config.toml
lr_mult_qkv = 0.5
lr_head = 0.00786
seq_len = 768
Each number is 128 + 24 x the weight over its row's rms, rounded and kept within 0 to 255. Layers, rows and columns count from 0. Numbers have three digits each. The size before them is the row's rms in percent of the matrix's.

# layer 9 MLP gate, 512x192, rms 0.164, rows 481-511, columns 64-127
087:171108146120114127154085152078160123091120157116130126180130167115101125142140146137138093165095111166111128152110119149128134151168082104124158151121119107109106127132137106089116113140123117
101:107118095088096099080171164138121116102083082126061107089102116182126126137131102113145079106120115092137170122096145092149140118122124112126092109135171148130117127143141146099103116128140167
097:150123129148102083095117113117137123137105158111133146108117140117147127078155147117105116173079079066150092128159133121124117158119158104132165148169119113153117154097120097133141108117147152
099:137112130166134129134118153096115100117157090096137135115150163080146106159135151121136118155108123121090127101106114104164105106100137133106145143123116143132132115113101128102118103065137156
086:098149138142143124071144092158128112102155126157137133108116112138177126158149174129140166116106106120137107083152130100098117124147122109105136121088102133144126122132127115159114129121132146
088:124145146140157110124088133124134129151087088121151139103133126133106086114123113143119149156114144133153133144198167138157119115161106138130174113156125139141122112114109124158118101116152129
093:160151152129159102117114135152130098149106140128149108139157132080141127097095153092109137116097142102116180133126157133102155123140145135120101169136098126161129135111162156104132108104125138
107:114127147160131169108148121106123145117130063096185128117119087109165113141144098141132169114071141115102139155182081114139095149112164132086124141104108116153102122103159102159156125122109125
108:144152102154123124102185154143154158157128127121126119139166117168097171119130136103097120113065130128142118134165125093094118091141102115132126106111084098117121154085108129140125110157149130
085:113160135153159127138141121135128093090102116136119152147129117113122133128123096151142134123086120137116137168131088158086151129119144146067121160102128109156131062100142102169111079118175162
090:086179134115109111131109167102104158102140115128118096103134137140139122112140134113161132094059120101145133165113108118134141136086176118151118164086140153139105154152152134114098108108126109
083:128180164155147093181107142116072122099127112130161118169136141150076130162162167141149134081123118148113151124106167128110075131091151121149143096127147115122178151119150131099143089146199099
101:123164107190106126107134130117133118122155094166112114124130114111068158151109108115113146123119121109105108151126136145148140173138125137180137153151126134116113119139120114172136133135120145
126:125150093103124108132122151162137127097098118171115112071154118100126128118168146109122141119140097092168161153157129120115143135132113156125121135116070131078107119064128127131144150157163154
106:129099135100116143104159119091149113117107103126128131146139084116108172127122132144146103147143149143186162128135171129122128134123126147089072134140156097132100154152143147134106132151135137
099:098128151157159129132121121105127123106141131175116120154164190112128115127128146099121082148153092113105110104118106110142106110166121146141153091153138134144126201139133129157145105141124089
084:180113114139114100136090120128165111145156091146138133077090168101137154108153168105160164084127076101113159113146133165129152121124070145175114112091132124159162090121140151130135110132130116
091:112114123118082170127121124140128137133118122082156180131101156113187094159132146167138090151099123075160122129134142130133132095141149112158115126149151144148171156131155117129094163106118147
116:118132146143174116130118123115087113118142054151142159128120169131129133151131121116176124123137089125151126137112167152127168123107148109126131131151136143123083137129151171126142100202194110
087:109118101104135134144154119072109149093157112113108118111088119152156137137171051131130139111119122133139132103182140134122115151148164121109130112125112110113146160111147130106133125073164140
091:114154119175180159146132161144171167089170130123079107112120156114124134118142126152098150071119116114079136139131104128134114136097150138139179111108129189106161109095131048121152147136167120
100:123117155165142134149090149127110116152148142171107141171131117138115120117162119117134139114123189094110186143105128143128100112126090143113130123073132103099128131164138081115127119116130131
094:097155144104117142150140151138125073114137154172120122142092107141140114142142143116148135114136117156160165114130128080148154131074141168097131135145174104118113096117127107105103077150139124
107:124119179130157148125116146129144145129086159120131151142133147143177123099100164137174120092136129143075145160119142120112129185113081139100124108128140117166121110110107117117094116135110168
100:117147110111191132116150144135128174141159192143111071103163106142119152139158124092139131137134195126110131129133123140158131184149130127125144112115181113150126107124113138145129109132146154
102:149095164125142153141129118174178124107111135114115103160141161115159154162165131112121123151085123141139121122141144088130131096120102111146095122102108171135128164148142147062182124142106117
096:087114163122109151089149097123090101136124152116156139114105148135121150123154108106115120146111133117116083150085170098177116123116128137117126119092170158116153091173118127125133130130141126
086:100118099097107121158164104166116159155121188173116165176159112154107170108090167158100136136132120180123134111121060120167138133112116165122108148113121129082151145113134133145101141100169113
105:067138122154153097123128162134114160086155096111170128124138108142159114153116152121114106110111112116119137120137131107110097087144095113130143112132147120134123095143124115137103110131120112
100:101122119128056114123133157151122130120115129135104130109125138134164110114088136089100149080130149115108141136110197138144115136126102093118071125159125105129159132157114159127123163106163129
085:156119173135121150099108175078148144129111115104110113151116111142121177156150126115129075131104146137163082159140170116128165112103074093116107142105119148119128136103131127159147129125106185
# layer 9 MLP up, 512x192, rms 0.156, rows 481-511, columns 64-127
097:107110145114126113161082152103121110075151102105117141121098119139131144176126125122129149125142132124128102158151108144125146056117142097129101108125123126117117140163115103105130104124197156
095:134143123122108136098124134122148134189115134175112160171086103122158166102135108112079131151094097138160124132135141111108091111098140111105152167128128145130151130117134143117128113125145134
103:146144172112104134140086114104112111096148139087096117098124116154125141124120100162107152104112126153143129078149099145140154128154158130176130114162130140130156133094128147119112124110146105
094:088152112129124082143098121141117145170090126139088084123100138150148175114124107100129121138100124146092092095090163101106135133143134178123162141141140090080136155126134167107131131120121092
084:077158144121088126112186082145107152120133137103166108128120108081099078127087099121142179127167134116149086096123148142132117126148127142162115052150149142128125117113127156157100111161157149
087:152145148091138155095099147171125106106160119107127101125131124180132144170120107136148101071150122145118152080138121115105104157149138096094104148171093113088104127121129124152143137115144152
095:125128122140112129128190127124117114128143128141120126173123126101108075177116122067150156082118110137114167128087112126092123107136136137101080113139152161121139104150119133125143171122167130
101:140085115112130138166148142084146140109097118152166140111126090115128117121104100154119137144096102105123128098111185141088144121105147116074191097128103163133139149134098139116123133110140150
100:156114151142147123082176132084150133141147135153103163149079180153106124132133121096133131113127168133073100141111134120110148116143118127136105143120125169123113126104134161152121104114095144
089:122149112108106119115114122117136143143146153117092169131141126082122088120123114102134169153118083138097131161114134098133116119096062163128110140124126124092079115115121079113104154096156124
093:080121135183123174110125115143113131134119142120125154188095140134140116157157107155098107134138160127123091173174127114131101115093117110141113160149175090117091085113109126168118130095136155
097:152152148129115109172139135132112103095128130121158094120132098148114114088143166124114136134120147132081158120118147145103111122104149109121179158119100120153180165115140109084098068126105103
104:096100131150113101134134108111124127130123086141157118105099149175133136130119103098091091155167155139142121107140120127128164078135151158078160144080104123123176145142138135063130141151098132
114:132091112175127120109166105132136117167163132129095125128141124074149148108111094135177131111142154143135129134151113151175095079158108163142130148173100138153196148141148131132090100130108085
105:116118108101146132118137122155147132085131128132138102169145137074112142150112129144127085110109144111123116130129127125081112134125093155124162126173125185122117139126147123115071121126090092
106:142058130104117156091128114100160135122124156100171134170163141139154159141153138098107148123079136131109110137140123102148157159122100126121140152101111123139139127129119135150139126106131143
092:110140177118129172126142085166128110126156157155144095106123139128148110172112133111105127152148142142150132117127175120153094107139154140143072091137189119110126118103108118123125124114128135
094:114142190115071151122111107114138141127158115166145144146118126109136141160126138132149133150103158140139136133111121116102155132126137102159125142104149173110129128137109128167110105139142107
117:140149187110132089135102129107117163127119124104130102170125127102085111135132146146105172147126115124138135144085152159076110152130151142151142177128141141100103092127163096154150135135130153
099:165156155141086122136121153129133150127121061147106119130103128140107113146104148158151117141132093103143139117053121128085113129099106167147148155146117137131135147115117119111151126103152116
095:122146147167140141155116119161088115151131106151113119160133155125116092108155169142110155101121096116136117134117154113152144174109113116138104172087083114141147127130143110142095138182177107
102:127145152137129154119119138169164113146152117096150145149126098109138065097136126122155122078129158156155165151104167129111126124125150144129124106105126134143094096118135091058133102111147157
098:130124149140170102128142109127105118119092143147158144119156136146129126116151127159141124098126147156129105132158101128112098104197090116126115110122117180147135114125138147183127142179148120
108:107124115141159147110130113127129108129160156173083113159123102160133102109151146160106151111101125149075138128125105139118133140153112113111087081129115159112124060102134125084088104130121123
095:166129142147096095137121180130140059128137151142139125108105130122168077115152143101153146137176145067175139150151125124121124103131137158113115112099138124094143139182147121117139140138156146
095:088098132142103092153136112151131099117152111100128125147160156173136122133087115176132155098112120116116116171128148098086143110171127135139154132139128087165176112094127170131102121110089123
093:166135109128118136130130130108145165094101137123120116099153110127120152126094131142134092129086088117122167139125161124159076123097156140144142128100097129135105122121103112159168055102102129
089:097105081131087154098096145134144149113133102110142122132139162125127076086088169162149125124178146092134164142094125127121126142165138125137169164139106128069145112153133161092139148115105146
106:135104085157137149142118105171155143095094146112113151148176119139143115130113126097104178100112118125106167132129108096135143154109140122155142114107124127070172110116134135119176093135098104
099:143107094090138160129124139142132105100141131083117122138130146117122114160164168095148158122147148115139168140109118129132177148099181159115133113155180142107098124133143124106046138120125160
085:125121132161156129114133106104114118162126141120152089142131165122109105148141151114131077149123110139120126171122141166096131121168109146162128130113067091161167148146097105094130121164094069
# layer 9 MLP down (transposed), 512x192, rms 0.151, rows 481-511, columns 64-127
097:122102152151163109107122110106115165142126120145148148158139150145151110170108146135091109096135155127093142142094171123125142140105124141105175121186139126111121155155145123172128123135086130
100:101153125120144131092111139157133106155154154145158121159123109077174123114147116129139126139108132109122115180099156124163119152135141147148117114147104127110109112091143091175148133170125147
099:160153141138111096134130118117167121143136087135131106149143136117116111109145159146107145115086111070117103083161116093152148130116100118107123152123082094148177126146128176125143101120181170
100:165149110120145102143175144099122121111143130140178114165109086123115114140109160103124116150143122121134134142139128109068139113112091166118138089125143108124142142196135149112137078116131171
088:144187112119109122146138135105167041126147106135127167131112114145141170161158113155079157154137107174130120128128168102139132074119098100106098146146092134174140140116117121122112148105100183
091:121121097148128124068124104079117101052141147118170120149147122177115144159118146115112110138117129101085116121125109136142125125118147082128140123098106138112081140150112138109181099154141181
097:139097133099146127116143124138126121143165126113185108138128128147105160126127134151136150105156097097132131119114165127077094100108144178171180124121123099166141158153123129125113107146127109
100:114118090117146164039114155116139145105107110107134119070145130134140143082052105117118172100090128176129147096115097099132155107137134136139117138127132093158123101120147129146131118154108110
105:135127146167132203123150136085117124121179169136108138090099106149102121153140139077142117101102135145167083152142111161146108135127113124129113157157116154146137126141186092118134080117136097
100:108134110138116149151139105098105140147162087119106147087135128093093163157108114104145133173120128158115078105094172121123127137150136090123148164087170150164114120101143160137134149104093136
095:082138137146119130119121117111170118142145127092109106191124135148139085103129126150158096146144126135107110137130131107095095142125131109158113124122161112128109108123118091163104142124107122
098:162141125120084075144144125081151108104142116098071111152156162137157132122061113116123141127108147159088141091094172108105135104137155136140139135133129135085149185142126149148148088133136102
103:154110189106115120149152069107146111130118106100112116096100112146160158123198137160110131135118157123091145123114153094066121093096128136126165111166109121139131174104104106130148058103135144
112:140112132135127082161127142096131117169143142125126107143114066110121106118123123120134135123107148133085130103147166119123140121141114082108073137081155139175137157195143117173108076107113128
106:136151103139171162131144146164107117136150113133150088157128122096097162133112160133163117115122160127131103096094163122092151182149123107140119128139145127151098137122142177174136136132093081
107:143079133142127130131110146118106115135159172088152097084098115126171131121117114126139141121152133149118140144151140107131122125156133125133118097136134126150088118138136119146150144158125123
088:101079137098110141133093096112093115137140142084132117092126138103143134148140112121126106137102115138142106180134141118086134133128106160107163148174132119096087105134083134116159111125118134
098:129068164109119076182080109153133145072141089131137116153179170127139094172112115133146139093119142091152158126173123104145110120139135168146149141148139147131167165107147124134107151090123088
108:120108124108132086125109130136107129105150125124117079165169177157146121106113146163143118167163076112174130161112091133147109111125136107135137129134136155131127137139156147164167074126109142
091:177103087152128109142132070145146158103134104113129143128128119119136083137134094135105142110183122133170153121128083084123143092135130102127165140102148141161149143120128116160129104123089170
088:134115121109120126132139157163129156123155124122152127085112139157138165101145121118110146140084109155112103111135122146140141073105123129140111138057146088096064147099086119118126109129138145
103:117132138115132130117094175172148099148147194137155128129118113107166114122105180135126133107129107126084176111148124119159098101130110144118130131128102120141153143142142112067133089116128146
103:124124136082156194136121127136121093101144164151162136128082119141149132157153113154113092154148107142156100183107090121129139130179123126148133113157171128113125149140107113128158093066140112
110:115127142110114093139136115180151093131124119122135138147097101159087109141100128158104083124121155103142177129117106125120135146137107130190111108096146137107131139101147111112073125148111136
096:122108089139156088108128091064093122164114097115105162175126112104095092148117131145122123104173146116114129136119129129110111090135152149095098125153103145079115122141166130130129182065148154
103:185127141122113172130163108122130123173092131149137119101116127138092152163132127113136080074105135156104168116114091163135137135090152135126095141161113158112138138136168112105124172144158173
098:152157116137141117132152125147097123176087095148123114140148159098081119091141145109163106107143115153120102129152106090138156137126093130071103103159123101140128115130130144131145151113105129
088:125156184107147098138124172175151190129152117103143102120152132146103113105117122104102125093140156159106113137131094148134138102111103141124129110131147108147119112150137166141125123142111065
103:111120140101089157179140103129096100146146144110155127150133149096148122142144105095173139112111110186122136136093144161131150135143117098137136101192149171096132130105126133127123139121138131
099:155116120119130134113118128144157108111166106102139116145109068122095143147129117124133163123165131193128152127093108148088136112152135132103061127123112141091113155127154097120130142071134176
092:158135104129128120116113139159140122163151127089120127122076125109138148139124126138095150119090112106086122151155135153117141100145089149167131154116120098096122121175107103143121118122122112